Each number is 50 + 10 x the weight over its row's rms, rounded and kept within 0 to 99. Layers, rows and columns count from 0. The size before them is the row's rms in percent of the matrix's.

# layer 4 MLP up, 1024x128, rms 0.181, rows 328-355, columns 0-127
090:29 60 35 65 54 44 44 53 37 48 41 53 50 43 57 48 43 49 40 53 49 37 61 31 46 63 44 47 55 50 56 52 49 57 51 44 43 43 62 40 38 38 59 48 65 51 54 61 51 69 60 52 51 52 50 54 22 34 49 58 49 61 41 45 48 50 61 51 50 38 41 35 51 61 55 36 46 49 62 57 54 55 64 64 43 53 64 63 51 61 67 64 52 35 41 41 44 70 63 44 42 34 50 46 41 46 29 38 48 43 50 70 29 46 53 33 38 47 52 45 60 61 20 53 49 62 45 54
105:33 43 60 53 61 54 43 51 48 60 58 45 46 40 50 50 64 59 53 41 58 37 48 39 59 48 50 47 42 56 44 61 48 42 30 35 68 32 47 52 45 56 50 51 49 58 50 57 63 66 49 63 70 31 55 48 58 58 55 39 45 53 33 34 57 41 50 52 44 32 59 40 27 56 56 50 50 44 69 42 59 53 45 56 45 55 45 50 55 37 57 26 60 43 47 46 65 71 44 43 64 59 62 40 33 53 59 47 58 51 45 46 42 59 37 44 48 45 38 67 73 67 32 39 40 44 45 43
105:63 56 43 45 61 49 48 51 61 53 38 49 58 41 49 61 33 55 45 60 35 51 68 49 46 65 32 56 48 40 48 47 54 35 48 52 70 56 47 55 48 62 35 54 48 40 52 51 71 64 29 50 51 39 40 50 26 50 59 57 55 35 53 50 56 48 42 51 49 45 49 48 34 29 48 42 34 51 54 39 60 46 58 43 44 31 53 39 61 50 51 45 52 59 47 37 26 35 39 64 49 63 42 52 49 56 39 45 51 45 42 71 46 68 45 59 65 57 51 54 28 44 39 51 45 70 60 65
082:68 31 57 53 60 40 55 52 58 53 52 42 40 63 59 58 47 62 46 64 35 46 53 56 67 55 47 64 41 41 47 36 64 58 45 49 36 54 46 43 71 56 59 47 52 49 44 58 50 55 63 41 48 28 48 49 56 69 50 39 43 48 62 64 44 50 40 53 35 36 44 48 60 38 51 41 50 52 60 33 53 58 71 32 51 58 63 55 48 49 44 49 35 55 41 65 53 55 59 48 62 68 62 70 56 41 31 56 48 36 48 53 54 40 45 40 34 44 39 72 57 51 36 41 55 62 53 67
097:71 64 42 58 31 56 63 37 47 50 54 63 60 42 31 49 45 51 60 77 45 45 48 50 40 51 56 54 55 36 50 57 56 38 51 56 65 56 65 52 54 53 61 44 42 44 42 49 56 40 57 43 58 54 67 51 48 49 45 52 42 66 51 41 35 63 34 45 45 64 61 54 54 30 48 57 48 51 42 51 26 43 48 44 40 81 59 52 53 49 45 35 61 54 62 42 46 52 53 57 42 64 67 45 52 48 45 33 36 51 39 44 64 73 46 58 67 44 38 46 45 51 49 57 72 51 50 46
095:62 24 57 52 51 55 51 51 45 42 44 53 59 62 42 70 39 34 51 44 49 37 51 55 56 71 57 50 44 41 65 49 33 67 37 50 44 18 45 45 44 45 53 53 53 58 46 29 65 52 54 57 46 60 55 48 57 46 46 53 46 37 45 40 47 45 48 36 51 40 58 48 54 49 63 40 64 50 64 45 33 51 64 42 55 44 49 53 37 51 58 52 56 54 53 61 70 62 31 46 44 52 47 55 73 45 51 48 57 30 53 64 41 69 46 57 38 40 60 28 37 55 60 55 55 45 51 34
110:47 47 47 38 61 66 32 49 40 44 48 53 38 50 45 49 53 64 56 59 43 51 54 54 39 57 51 56 57 50 44 55 48 50 61 50 37 47 61 56 38 52 49 38 63 38 41 40 52 53 73 50 45 63 47 56 57 62 52 56 45 45 37 48 56 62 31 43 55 50 42 48 49 50 35 58 67 60 42 15 53 61 63 48 54 75 65 51 77 46 45 51 43 51 40 33 46 40 57 52 60 52 55 40 52 46 47 55 47 53 52 30 59 30 76 38 41 49 59 35 52 54 29 41 52 59 41 38
099:49 58 57 50 43 41 63 46 71 49 33 76 64 41 42 52 55 45 53 35 68 53 48 51 52 45 47 63 44 47 53 54 58 44 54 52 35 58 56 42 59 58 60 47 46 30 48 37 53 46 47 64 44 57 58 70 46 56 33 50 68 38 40 47 50 46 56 44 49 58 59 47 63 69 50 29 52 51 57 51 51 64 38 44 57 41 35 39 54 36 70 31 47 62 54 57 53 57 33 39 41 56 55 47 39 52 22 35 45 60 46 51 36 40 62 66 51 61 52 42 64 43 44 60 60 46 50 44
091:54 56 56 40 42 43 55 52 45 55 56 41 40 29 38 53 56 58 55 36 47 42 54 49 49 58 64 42 59 55 37 19 62 50 47 47 54 41 53 33 47 50 47 66 51 54 53 53 45 65 53 52 56 55 32 58 58 35 58 51 53 45 50 61 62 29 29 52 25 42 52 41 49 73 42 38 49 52 29 53 53 49 59 43 66 52 47 35 39 55 46 65 45 48 39 46 51 65 48 50 58 33 36 48 44 53 50 50 38 52 56 52 55 43 48 34 26 65 63 52 30 57 40 70 46 49 39 48
090:39 62 62 42 73 40 55 46 49 29 66 38 49 56 46 54 35 54 59 51 51 44 58 48 25 56 68 40 49 60 56 55 49 47 50 54 49 53 39 58 35 55 56 54 41 58 40 64 60 54 54 43 48 55 51 55 52 53 52 37 40 43 38 44 55 66 63 62 44 46 57 50 59 51 30 66 41 54 37 35 38 54 62 49 41 53 49 45 54 28 34 32 42 70 52 48 52 58 50 53 57 49 61 66 77 46 30 34 44 59 61 38 45 44 64 63 44 48 44 52 36 45 67 54 52 55 47 57
111:49 40 36 50 54 32 51 33 51 60 52 62 39 54 39 52 57 44 58 61 74 58 35 43 58 32 52 45 53 58 57 52 63 52 64 57 60 56 37 68 69 51 51 37 49 59 44 57 66 42 52 51 37 47 47 51 72 59 50 60 41 56 69 53 44 58 27 60 49 61 45 62 57 60 26 48 48 59 58 47 41 47 50 47 60 49 49 57 50 64 55 52 37 69 40 43 36 50 53 54 38 53 63 53 43 52 42 35 37 67 44 44 58 27 46 46 54 62 50 55 45 56 67 67 36 50 52 58
110:51 36 47 51 42 73 44 66 42 53 31 55 30 70 72 41 58 49 44 40 60 45 48 39 56 60 42 50 57 36 53 38 45 39 55 54 54 53 60 53 45 61 53 47 54 60 38 36 61 39 48 55 57 48 58 45 30 48 40 57 29 49 45 60 56 37 44 52 59 36 46 38 53 41 65 58 62 61 52 55 50 51 39 37 66 47 62 51 59 38 60 59 83 47 50 62 42 59 35 63 55 56 58 43 51 54 27 45 45 58 46 37 37 39 37 56 50 49 41 58 46 46 42 47 50 44 38 63
102:58 47 41 53 36 48 71 62 68 49 46 39 50 50 48 29 47 53 43 57 35 42 46 50 37 46 58 27 53 57 64 53 49 28 52 33 33 61 48 28 50 45 36 54 47 60 57 40 47 53 53 45 49 54 44 49 51 49 59 69 43 42 43 56 49 61 47 45 56 50 56 51 66 38 42 50 62 55 71 56 53 42 48 39 25 55 66 53 47 64 50 38 20 52 61 48 64 54 51 73 54 40 52 61 47 51 54 54 38 45 35 61 38 58 44 50 37 42 45 68 42 39 53 58 55 58 43 61
095:55 36 74 53 44 58 44 29 40 53 48 54 41 44 52 63 58 64 40 66 43 65 46 38 51 51 47 50 55 46 49 63 50 35 61 37 60 51 60 60 56 61 44 40 64 46 44 49 37 40 25 43 40 49 45 64 56 57 48 40 65 52 35 57 66 45 44 69 51 54 51 44 55 45 49 51 40 51 66 61 52 39 42 32 61 52 39 49 57 55 40 49 74 49 37 63 52 53 53 55 70 36 31 54 53 66 49 49 53 68 47 54 57 52 16 41 50 58 49 45 47 51 42 46 57 44 42 53
106:55 59 72 41 47 48 25 50 74 61 30 44 52 46 43 41 55 56 51 58 36 42 53 55 55 33 55 56 54 42 58 41 36 55 61 36 57 48 56 57 57 42 59 56 56 61 59 42 59 58 41 56 41 51 36 63 41 37 50 39 62 58 37 44 37 49 45 43 34 54 54 53 61 74 57 39 44 38 42 44 57 47 66 49 63 61 65 38 56 51 60 63 48 40 62 45 42 69 59 59 58 53 26 47 30 50 50 56 59 45 61 62 36 46 50 40 58 59 48 34 35 57 51 55 42 53 37 46
094:48 49 38 32 59 43 43 35 37 45 41 49 47 55 38 47 61 53 38 48 49 61 73 43 50 49 45 47 32 42 57 40 55 43 49 78 50 53 52 57 55 52 34 47 57 52 40 44 57 28 48 60 42 58 40 50 69 46 42 63 52 53 59 47 45 70 72 42 50 58 50 51 64 71 27 62 38 60 46 36 63 51 63 55 52 49 44 45 53 72 51 37 63 52 55 37 46 57 48 38 38 60 51 36 51 67 53 42 50 42 39 57 57 50 37 72 45 60 40 47 51 49 56 46 62 48 50 34
096:58 77 50 62 69 61 53 44 74 46 40 58 64 38 63 56 42 45 55 42 41 57 29 40 70 52 41 45 47 73 58 54 47 59 50 40 36 56 51 58 58 42 41 64 49 67 58 38 49 52 51 37 62 49 40 60 43 50 48 34 46 40 40 51 53 41 40 47 42 51 58 49 40 55 45 59 44 45 48 58 33 49 45 63 37 55 44 64 39 53 53 46 52 46 41 53 58 42 45 46 42 81 51 39 20 43 34 42 50 47 47 48 52 38 49 44 61 53 50 55 38 55 51 40 31 54 42 63
105:47 39 72 55 46 33 64 68 44 48 34 49 57 46 45 70 50 40 57 51 45 30 49 44 56 60 48 62 51 41 34 49 42 58 55 54 47 44 37 41 62 62 42 58 65 44 61 33 56 23 54 56 32 51 40 53 32 53 54 45 58 73 25 27 50 37 49 48 47 42 58 55 43 48 55 44 38 46 49 50 45 56 43 55 52 38 61 52 54 67 60 58 54 42 65 49 45 53 52 42 44 48 50 41 40 41 38 48 63 57 47 37 41 51 63 58 72 61 55 59 47 36 57 45 60 46 36 48
099:52 46 62 36 47 52 64 56 41 37 48 51 27 53 48 57 37 31 50 56 45 55 41 50 56 50 69 36 56 45 45 66 48 44 63 71 56 43 45 53 41 38 57 46 38 71 60 51 49 58 52 49 37 40 63 36 30 58 36 53 50 58 62 47 54 69 48 39 49 47 43 54 58 49 62 61 48 63 54 43 46 37 54 54 42 52 40 63 49 21 55 42 48 41 56 45 60 65 46 62 43 51 65 52 61 42 45 53 41 50 59 47 34 72 53 64 38 38 54 49 33 38 66 49 43 32 47 46
118:59 49 38 41 59 45 34 47 82 38 58 55 35 56 66 47 47 59 55 52 61 47 57 47 54 45 60 49 44 44 52 34 67 46 37 55 49 46 46 55 66 49 30 59 36 53 50 51 59 51 52 49 37 44 58 46 64 49 42 48 53 39 53 48 62 34 37 30 35 49 62 47 56 47 75 58 50 54 70 51 56 52 50 51 41 59 53 60 59 78 63 42 60 36 55 55 59 62 63 68 39 52 51 55 57 36 35 48 47 54 54 28 61 42 43 35 49 41 42 62 51 50 38 56 46 45 41 57
090:49 48 40 58 46 53 46 54 57 45 50 48 39 67 49 58 62 47 50 48 45 50 50 47 58 36 57 50 54 60 22 49 50 61 63 57 34 41 47 33 33 59 61 62 59 48 41 30 42 37 41 48 46 39 50 44 47 63 36 26 41 62 60 58 48 53 48 42 40 32 47 65 38 71 61 42 54 49 32 31 49 35 55 48 54 50 41 43 41 57 49 52 51 48 51 69 58 54 46 53 51 52 58 37 61 45 51 61 40 70 39 70 46 75 57 48 31 49 59 46 47 61 59 45 28 47 56 53
089:67 38 40 47 58 49 56 43 51 64 41 52 52 47 72 62 49 54 57 62 54 37 52 53 40 29 40 40 45 34 59 39 48 49 60 51 46 46 64 29 79 51 43 39 41 40 33 63 52 38 57 58 55 51 66 48 37 43 41 66 56 52 34 48 45 37 53 35 48 71 59 51 41 49 45 55 65 62 40 58 49 61 60 58 35 43 47 44 56 34 58 46 60 48 60 49 60 54 40 47 48 55 67 39 56 28 52 47 47 53 46 61 63 50 55 46 56 48 47 52 57 29 31 44 45 66 35 50
104:43 41 35 52 37 37 44 33 57 45 49 43 48 44 57 56 72 56 36 44 64 55 64 37 48 51 47 43 57 52 44 40 46 55 36 62 64 63 40 66 61 57 39 64 60 54 46 50 68 58 43 58 45 54 58 57 37 54 67 56 58 45 57 52 54 58 50 49 65 41 44 49 36 46 77 46 59 45 52 38 49 65 66 56 43 51 32 60 53 38 66 39 63 50 43 43 51 54 38 50 59 40 55 26 38 54 50 59 38 64 64 63 62 40 42 63 63 45 57 62 39 61 40 56 35 40 51 42
103:59 53 50 56 48 49 38 66 33 79 45 42 55 34 39 59 57 51 35 51 48 47 35 50 61 44 45 40 39 41 63 48 66 40 41 56 33 51 39 64 46 44 41 52 37 51 46 54 58 48 68 66 58 45 73 49 52 47 44 53 42 31 59 36 52 58 47 47 43 46 51 42 24 47 49 47 65 46 49 48 56 50 54 37 48 70 35 59 52 63 61 45 53 50 58 57 55 68 43 40 41 32 67 39 64 52 44 54 55 30 42 56 40 46 55 50 55 60 62 64 63 67 58 59 58 49 54 45
102:53 55 61 35 42 33 47 52 45 44 59 38 47 37 36 45 60 52 55 75 39 62 40 59 60 62 31 48 52 54 39 66 66 43 57 53 44 45 44 56 63 49 68 51 41 53 50 47 40 40 37 63 46 35 52 26 29 43 41 48 49 55 59 50 58 62 62 63 64 37 46 45 54 54 57 40 46 35 57 69 48 48 48 46 40 48 45 59 53 56 46 51 47 60 47 36 50 46 58 38 55 54 32 38 54 60 47 45 46 73 51 43 46 58 41 40 72 44 70 70 68 48 40 43 53 49 46 42
092:43 35 66 58 63 68 55 25 59 55 60 56 49 57 57 55 54 51 37 32 47 45 50 44 46 48 52 35 43 47 54 52 54 50 58 66 56 47 70 68 65 38 52 58 66 69 47 47 51 32 53 47 61 56 38 64 57 57 50 38 39 50 48 47 61 52 47 38 55 40 44 43 43 52 50 55 56 39 61 18 51 50 46 51 31 43 32 43 61 44 49 41 39 55 46 43 53 31 51 38 37 61 53 49 57 55 50 54 41 36 52 34 26 50 69 41 51 65 57 34 52 49 44 50 47 63 46 43
081:35 51 44 70 46 57 67 43 61 53 50 46 47 47 57 59 41 54 25 57 34 49 57 41 41 74 50 44 20 46 49 44 62 60 56 50 47 51 44 57 37 38 43 55 63 58 75 37 54 49 33 51 44 62 47 51 51 36 41 47 44 59 41 51 38 61 54 39 47 60 44 45 27 45 61 62 45 48 49 55 66 37 46 47 51 58 61 39 72 58 55 48 37 41 25 45 42 49 43 43 59 54 45 66 47 36 61 52 44 54 53 48 64 45 49 53 54 47 51 41 37 55 39 66 58 65 61 49
091:42 64 30 59 41 47 62 59 37 36 31 55 41 48 60 57 38 40 56 59 42 48 57 49 51 62 44 43 57 46 61 65 76 70 47 51 34 46 45 45 37 44 54 61 37 58 58 73 64 50 38 61 46 59 68 62 54 50 49 60 53 32 53 43 60 46 25 51 46 47 67 43 26 51 51 46 43 28 64 51 38 45 47 62 44 49 53 52 50 62 57 47 50 50 64 33 55 43 63 41 51 60 47 58 44 55 50 54 51 35 38 43 49 51 41 54 44 50 64 50 44 36 65 54 48 61 61 52
# layer 4 MLP down (transposed), 1024x128, rms 0.175, rows 328-354, columns 0-127
084:60 47 44 25 58 46 37 40 56 69 42 46 65 44 45 62 51 48 43 54 49 43 53 52 43 49 51 41 32 38 61 54 44 51 35 47 68 41 50 46 49 64 38 49 54 43 44 48 41 36 60 54 45 37 58 53 73 47 43 54 61 38 40 43 56 55 61 45 50 53 77 41 42 72 63 46 47 67 46 41 56 68 50 48 67 38 59 38 45 59 50 55 62 63 40 59 47 40 36 59 41 28 58 46 51 50 59 54 49 36 38 49 63 54 50 55 52 56 28 32 60 55 59 45 36 40 58 41
103:45 64 35 59 48 57 38 34 42 50 48 51 45 52 63 40 50 54 50 35 31 62 59 60 46 56 61 67 59 39 60 44 46 48 60 52 51 64 46 47 49 62 48 49 52 54 39 37 61 41 53 43 36 42 65 55 35 48 65 59 58 51 53 56 62 43 66 58 41 45 39 39 53 43 54 58 46 45 36 43 64 50 36 16 64 66 61 27 51 43 54 44 41 41 42 67 47 55 66 68 52 42 39 74 50 41 53 52 51 43 50 40 52 46 65 59 55 33 56 54 44 53 41 58 43 69 53 43
115:41 44 47 50 77 66 55 36 64 49 49 41 59 55 36 58 51 57 50 40 41 54 62 42 55 60 46 51 43 55 50 52 38 56 47 42 57 46 53 57 36 56 51 42 52 48 39 56 53 50 44 47 61 41 67 51 38 39 39 63 48 31 55 48 51 39 51 49 46 50 60 49 51 43 49 45 63 47 31 45 34 69 70 23 54 55 22 68 60 45 55 50 36 46 48 42 49 57 33 71 47 40 59 61 44 43 40 50 35 36 39 45 42 49 58 53 67 52 51 26 49 62 55 67 36 57 55 43
098:39 45 49 50 68 55 51 26 58 40 59 37 70 49 31 56 42 31 27 55 39 48 56 54 50 40 47 38 63 54 46 34 66 54 52 45 43 51 66 45 43 52 68 52 44 53 42 42 49 65 51 43 65 56 20 57 62 45 46 51 49 46 60 41 38 47 44 44 52 50 46 46 71 57 52 49 45 56 59 50 51 46 31 46 56 45 38 59 51 27 31 34 58 59 38 49 41 41 55 56 53 46 46 58 64 50 69 43 46 51 64 55 47 51 39 59 43 61 52 33 38 63 63 40 56 47 63 45
117:71 49 48 78 54 71 65 35 43 65 34 61 40 43 54 56 46 60 49 50 42 40 47 60 44 61 46 44 47 59 44 43 46 35 58 70 62 66 68 41 47 50 53 41 55 67 62 37 59 38 54 60 44 53 45 55 51 43 47 43 45 59 24 54 37 43 55 27 47 45 47 46 52 44 34 47 53 43 37 53 61 57 50 44 39 45 56 53 64 51 40 52 68 58 53 55 52 42 41 53 48 57 54 55 37 35 69 51 43 57 36 52 65 48 43 59 47 35 42 52 39 29 58 48 52 36 42 40
101:49 53 38 35 53 59 51 55 62 48 63 29 31 48 60 49 45 64 38 50 57 64 42 60 34 51 46 50 34 63 49 53 54 57 39 48 51 36 42 39 36 57 46 56 44 32 40 61 57 45 47 38 45 35 59 47 72 32 48 56 44 26 51 56 56 42 53 50 58 56 56 49 60 53 50 67 61 34 34 44 57 54 40 61 60 36 45 39 67 38 50 68 52 43 42 48 40 44 59 43 66 66 50 53 53 44 64 61 58 60 46 35 51 21 45 56 59 55 43 51 59 40 41 63 46 50 60 48
099:43 78 54 72 50 61 38 31 60 51 83 40 71 27 41 43 55 54 53 35 52 71 53 46 48 46 55 56 42 51 47 43 53 43 45 67 43 34 50 46 53 63 49 61 44 58 63 51 49 50 52 53 35 43 33 52 59 55 32 62 44 21 57 49 58 47 40 52 51 56 31 59 59 51 49 51 47 37 45 48 40 51 56 47 36 54 39 45 49 61 51 47 38 60 55 65 57 45 64 39 50 48 43 62 54 48 66 36 62 48 56 37 46 51 50 51 57 51 52 62 63 55 49 41 41 48 58 60
102:60 53 49 54 50 38 48 38 55 41 69 63 62 58 38 64 54 59 42 45 53 48 54 53 65 48 46 52 54 65 42 48 51 57 45 32 54 29 45 56 31 53 55 56 43 39 43 57 47 20 53 53 51 57 45 60 44 62 35 45 33 29 43 47 52 50 50 60 77 38 47 41 41 54 46 37 43 53 44 49 74 45 56 49 49 42 52 46 61 62 45 45 44 50 41 62 46 45 73 69 61 56 60 55 54 53 70 68 50 51 55 66 42 63 57 42 55 44 54 43 52 62 75 45 46 38 60 52
104:65 50 42 41 45 53 42 75 66 49 45 35 67 58 24 50 48 56 41 57 43 55 53 37 45 68 55 39 43 37 52 65 44 52 54 57 52 62 60 54 50 63 42 44 37 56 62 41 38 45 54 48 31 49 59 44 41 65 59 16 50 60 39 50 52 50 49 61 44 47 63 43 34 59 52 57 46 49 30 55 41 66 58 44 44 41 72 47 49 55 45 43 53 32 65 61 63 56 50 61 51 56 45 43 43 47 49 44 50 36 48 38 61 52 44 52 60 52 33 47 36 58 54 38 56 38 33 46
104:42 64 44 54 48 38 67 45 45 43 47 65 43 51 57 50 48 35 38 57 38 49 48 61 36 52 31 53 35 32 62 49 45 65 62 48 70 61 70 60 51 28 58 53 48 31 44 60 38 43 41 47 59 47 48 55 44 57 61 57 69 76 49 41 43 53 47 58 51 51 45 66 61 56 44 37 40 41 46 38 38 40 57 51 55 39 41 55 60 52 67 58 68 48 51 57 39 39 58 43 47 55 48 57 41 42 45 56 65 52 59 46 55 41 49 53 56 59 45 62 52 37 23 44 60 51 62 67
093:42 54 53 53 54 40 67 43 55 41 53 55 66 50 54 55 38 40 52 34 36 57 63 54 64 70 34 52 55 49 61 46 60 51 54 56 57 36 65 27 38 47 62 80 51 48 50 46 54 51 31 37 55 57 52 55 35 42 53 41 49 53 27 39 67 48 53 52 56 49 55 43 51 57 53 43 46 53 51 66 52 71 50 39 60 46 44 44 41 29 53 55 62 33 38 35 60 41 49 42 36 44 60 60 55 47 46 54 56 42 67 66 39 60 49 54 40 34 58 45 53 35 51 42 68 51 56 42
104:50 55 48 62 40 50 73 37 44 43 77 32 61 40 28 47 60 66 26 52 59 46 54 54 63 52 57 59 60 48 31 45 56 50 62 39 39 40 52 38 67 56 80 48 50 59 44 32 70 50 59 52 62 33 43 43 52 41 68 46 45 38 57 47 43 63 50 53 61 47 49 52 48 61 47 43 51 46 54 41 50 58 56 53 56 63 48 57 52 53 34 49 51 50 46 40 44 38 25 55 55 50 36 62 52 57 56 59 53 47 54 54 33 67 57 36 52 42 54 48 46 35 57 43 52 48 55 54
110:55 50 52 50 48 50 64 63 52 47 52 62 54 72 30 53 44 53 48 45 53 43 47 57 66 63 44 50 52 70 61 46 70 48 54 33 44 42 63 36 35 27 55 29 52 25 53 56 57 37 58 48 57 59 34 49 40 45 37 35 51 51 46 53 41 41 61 42 49 47 59 45 59 55 52 47 59 31 52 50 53 55 50 37 41 53 61 53 43 53 47 50 66 33 77 35 53 52 41 57 55 56 54 29 51 45 51 53 41 48 28 50 49 38 29 47 53 57 50 45 64 58 31 45 49 68 49 59
101:35 32 45 58 52 66 42 64 39 56 42 36 39 53 51 48 62 32 54 60 61 31 45 34 43 30 32 53 52 55 70 57 64 35 35 32 42 35 51 59 52 42 54 53 50 50 35 61 57 50 55 59 55 47 54 61 60 58 55 46 37 50 54 47 62 49 65 49 65 45 57 47 50 47 74 42 60 63 35 44 47 42 69 56 42 39 62 48 52 49 43 55 50 59 45 65 33 39 41 46 63 55 61 50 65 39 42 53 58 40 43 57 50 33 38 38 32 44 39 55 46 40 56 53 42 61 43 54
111:44 68 59 42 45 57 43 66 65 38 39 49 55 67 53 49 66 57 50 56 39 35 48 59 51 50 35 46 46 22 43 74 53 26 50 51 60 52 53 41 60 45 56 44 53 62 67 49 46 48 67 57 46 59 44 48 44 65 43 59 35 74 59 41 46 43 59 53 50 49 54 57 51 55 38 56 46 74 28 43 43 34 54 46 59 39 59 44 38 57 50 36 51 38 72 51 51 59 52 55 62 54 40 50 46 38 53 64 48 44 51 50 62 58 51 52 54 75 42 41 42 45 58 48 52 37 57 54
091:49 36 64 50 56 43 51 60 66 62 40 40 43 46 35 44 51 48 53 42 57 64 50 56 35 56 39 63 46 60 49 39 48 50 42 34 43 46 43 38 47 52 56 46 42 45 57 59 60 60 53 45 50 29 54 51 43 54 34 65 35 44 57 59 59 44 43 46 51 69 46 58 40 44 61 50 54 60 48 62 57 58 40 53 31 56 53 56 36 21 39 47 62 44 70 59 39 44 55 68 53 49 47 71 54 34 55 34 37 48 51 47 51 70 63 60 68 46 59 56 72 71 41 56 50 56 46 62
114:51 34 54 47 62 57 64 57 58 49 64 38 51 54 59 40 41 58 38 40 57 61 33 49 43 51 32 64 36 55 39 48 43 44 47 57 53 44 52 50 49 65 35 38 55 58 42 54 51 52 35 63 61 43 45 60 56 54 46 52 56 46 37 44 66 45 63 51 65 59 57 61 56 61 22 35 51 42 49 69 47 35 45 57 54 37 36 53 42 42 56 67 63 56 55 46 40 40 65 59 53 58 44 24 53 60 73 46 58 34 39 53 57 46 50 68 64 48 49 67 69 50 56 58 46 45 44 57
091:47 32 56 45 47 54 57 52 46 49 38 41 28 54 43 42 57 66 50 44 57 54 56 35 53 57 38 51 49 64 53 47 59 41 41 22 48 44 47 61 40 42 47 46 40 58 44 59 49 63 54 39 43 35 52 33 53 46 54 59 43 40 57 46 84 62 49 42 61 41 35 50 47 49 41 52 51 55 32 51 59 60 57 36 45 39 70 52 43 24 50 63 42 52 36 40 33 47 57 49 37 53 61 49 52 50 50 59 60 38 37 55 42 40 44 56 60 30 46 46 47 58 39 46 31 59 58 33
102:63 50 32 53 61 70 45 48 41 50 43 39 57 45 55 37 63 59 38 57 45 32 45 63 49 61 59 37 53 61 54 61 45 62 48 41 51 41 40 66 22 39 29 50 56 57 55 53 54 55 72 50 45 47 43 43 55 45 52 42 52 44 80 52 45 68 41 48 57 56 56 36 51 58 44 54 37 39 38 43 53 51 43 56 31 49 54 39 48 74 44 38 36 62 40 24 49 52 54 66 62 54 65 36 53 45 50 51 55 39 59 43 50 47 53 57 51 63 55 54 51 44 60 69 47 51 55 60
104:48 49 57 53 42 64 54 49 56 58 61 44 45 43 41 30 75 45 40 56 44 39 35 66 35 52 54 46 51 59 50 51 45 58 40 49 50 64 53 47 45 54 83 60 58 50 43 60 42 64 58 44 51 44 53 39 55 44 26 50 55 53 61 28 28 46 45 44 61 55 41 65 41 47 39 57 52 45 46 32 62 47 36 57 67 37 47 54 30 41 45 46 66 61 50 39 53 64 63 56 56 40 64 41 59 41 70 42 55 55 66 57 44 59 39 55 50 45 54 32 55 47 49 41 50 58 60 59
089:46 71 52 60 54 48 36 71 53 54 54 57 48 41 50 50 52 67 59 43 55 69 48 42 68 46 34 55 56 48 37 41 43 49 22 51 62 35 58 50 27 42 28 43 59 58 63 45 34 55 58 59 57 42 69 40 39 52 55 43 63 58 60 68 46 58 50 43 37 42 44 70 53 38 53 57 57 37 37 61 56 56 50 44 52 56 63 46 48 61 50 49 55 42 42 48 63 52 67 32 51 34 55 35 60 51 35 51 60 56 42 48 48 59 43 46 49 39 58 29 43 60 53 52 46 56 51 45
100:46 59 47 34 41 44 43 60 37 53 52 44 48 64 54 54 50 54 49 56 68 35 48 43 52 51 64 56 55 44 47 48 49 54 48 37 67 28 53 68 48 41 69 47 43 54 36 41 44 50 32 49 39 64 40 59 41 57 48 55 40 36 36 62 53 38 52 59 46 61 41 55 36 54 34 46 70 50 55 59 51 72 39 49 41 57 55 62 50 48 48 31 47 44 54 53 60 69 44 52 33 62 42 64 68 58 56 44 63 64 58 38 58 37 35 67 48 63 51 35 40 57 57 32 42 48 36 58
098:63 49 33 44 25 53 49 52 55 54 65 62 50 38 47 47 59 73 45 51 39 49 51 65 67 41 52 43 57 39 57 36 44 36 70 43 69 55 55 34 40 34 60 40 45 63 48 50 54 43 25 50 63 38 42 57 51 44 55 62 51 59 41 34 55 51 62 57 61 42 50 57 65 41 47 42 55 46 51 49 49 55 60 59 42 83 58 56 45 53 47 50 38 46 49 57 46 62 54 44 49 39 48 53 47 52 67 57 60 35 37 45 44 31 40 47 54 58 55 46 54 27 50 38 56 65 42 50
087:61 60 44 70 66 49 50 45 39 39 46 36 51 45 36 47 45 57 58 45 48 40 61 51 52 47 63 47 60 54 47 56 50 71 38 47 72 57 43 60 57 67 53 52 55 71 55 32 36 69 54 62 50 54 34 47 53 65 42 52 51 62 46 55 50 61 43 70 71 42 36 55 70 47 54 55 45 50 52 55 45 55 47 53 50 44 64 56 55 55 38 51 41 52 42 43 51 35 49 57 60 56 46 61 60 48 49 52 37 56 63 52 51 62 40 49 36 30 44 41 55 38 33 39 62 53 77 27
088:52 36 43 56 47 65 44 47 42 58 51 41 44 55 71 46 45 49 33 35 44 47 44 52 27 36 77 38 48 75 53 56 21 70 47 59 48 63 54 59 46 34 47 40 31 40 46 59 64 61 44 55 58 53 65 63 51 56 48 51 37 47 36 38 64 64 40 61 41 46 44 34 66 54 55 56 51 51 38 46 53 58 57 46 48 50 55 55 49 46 51 37 49 50 56 53 51 58 41 63 29 59 72 55 37 54 55 59 39 37 43 46 41 50 50 64 42 56 47 58 48 55 49 45 35 48 41 51
100:69 60 55 51 55 42 49 46 65 50 48 57 52 35 65 40 38 55 65 41 47 60 60 53 54 56 36 63 58 50 34 41 59 32 44 58 38 52 39 33 34 36 55 38 32 46 67 56 64 38 49 65 57 49 39 40 63 38 48 63 60 46 53 46 46 60 59 40 43 61 41 38 58 46 55 37 53 62 50 33 49 51 63 47 57 54 53 60 68 30 52 49 51 44 62 57 56 56 52 68 69 52 34 57 52 52 42 37 44 52 53 66 54 38 55 69 43 53 62 58 40 61 38 57 57 57 54 31
093:44 48 48 38 56 43 45 57 41 26 37 58 39 53 55 51 53 48 41 35 65 63 54 40 45 48 38 39 51 41 46 47 56 45 47 51 40 56 46 47 46 54 42 53 35 56 33 59 39 42 40 44 60 37 54 33 77 44 50 53 50 43 51 47 43 53 44 54 47 56 75 47 39 30 62 53 51 47 47 56 47 60 30 62 49 36 38 54 34 62 32 43 54 49 52 60 42 50 46 57 69 17 73 47 56 60 57 41 58 45 55 47 54 42 50 36 60 45 64 58 44 39 67 55 40 35 40 53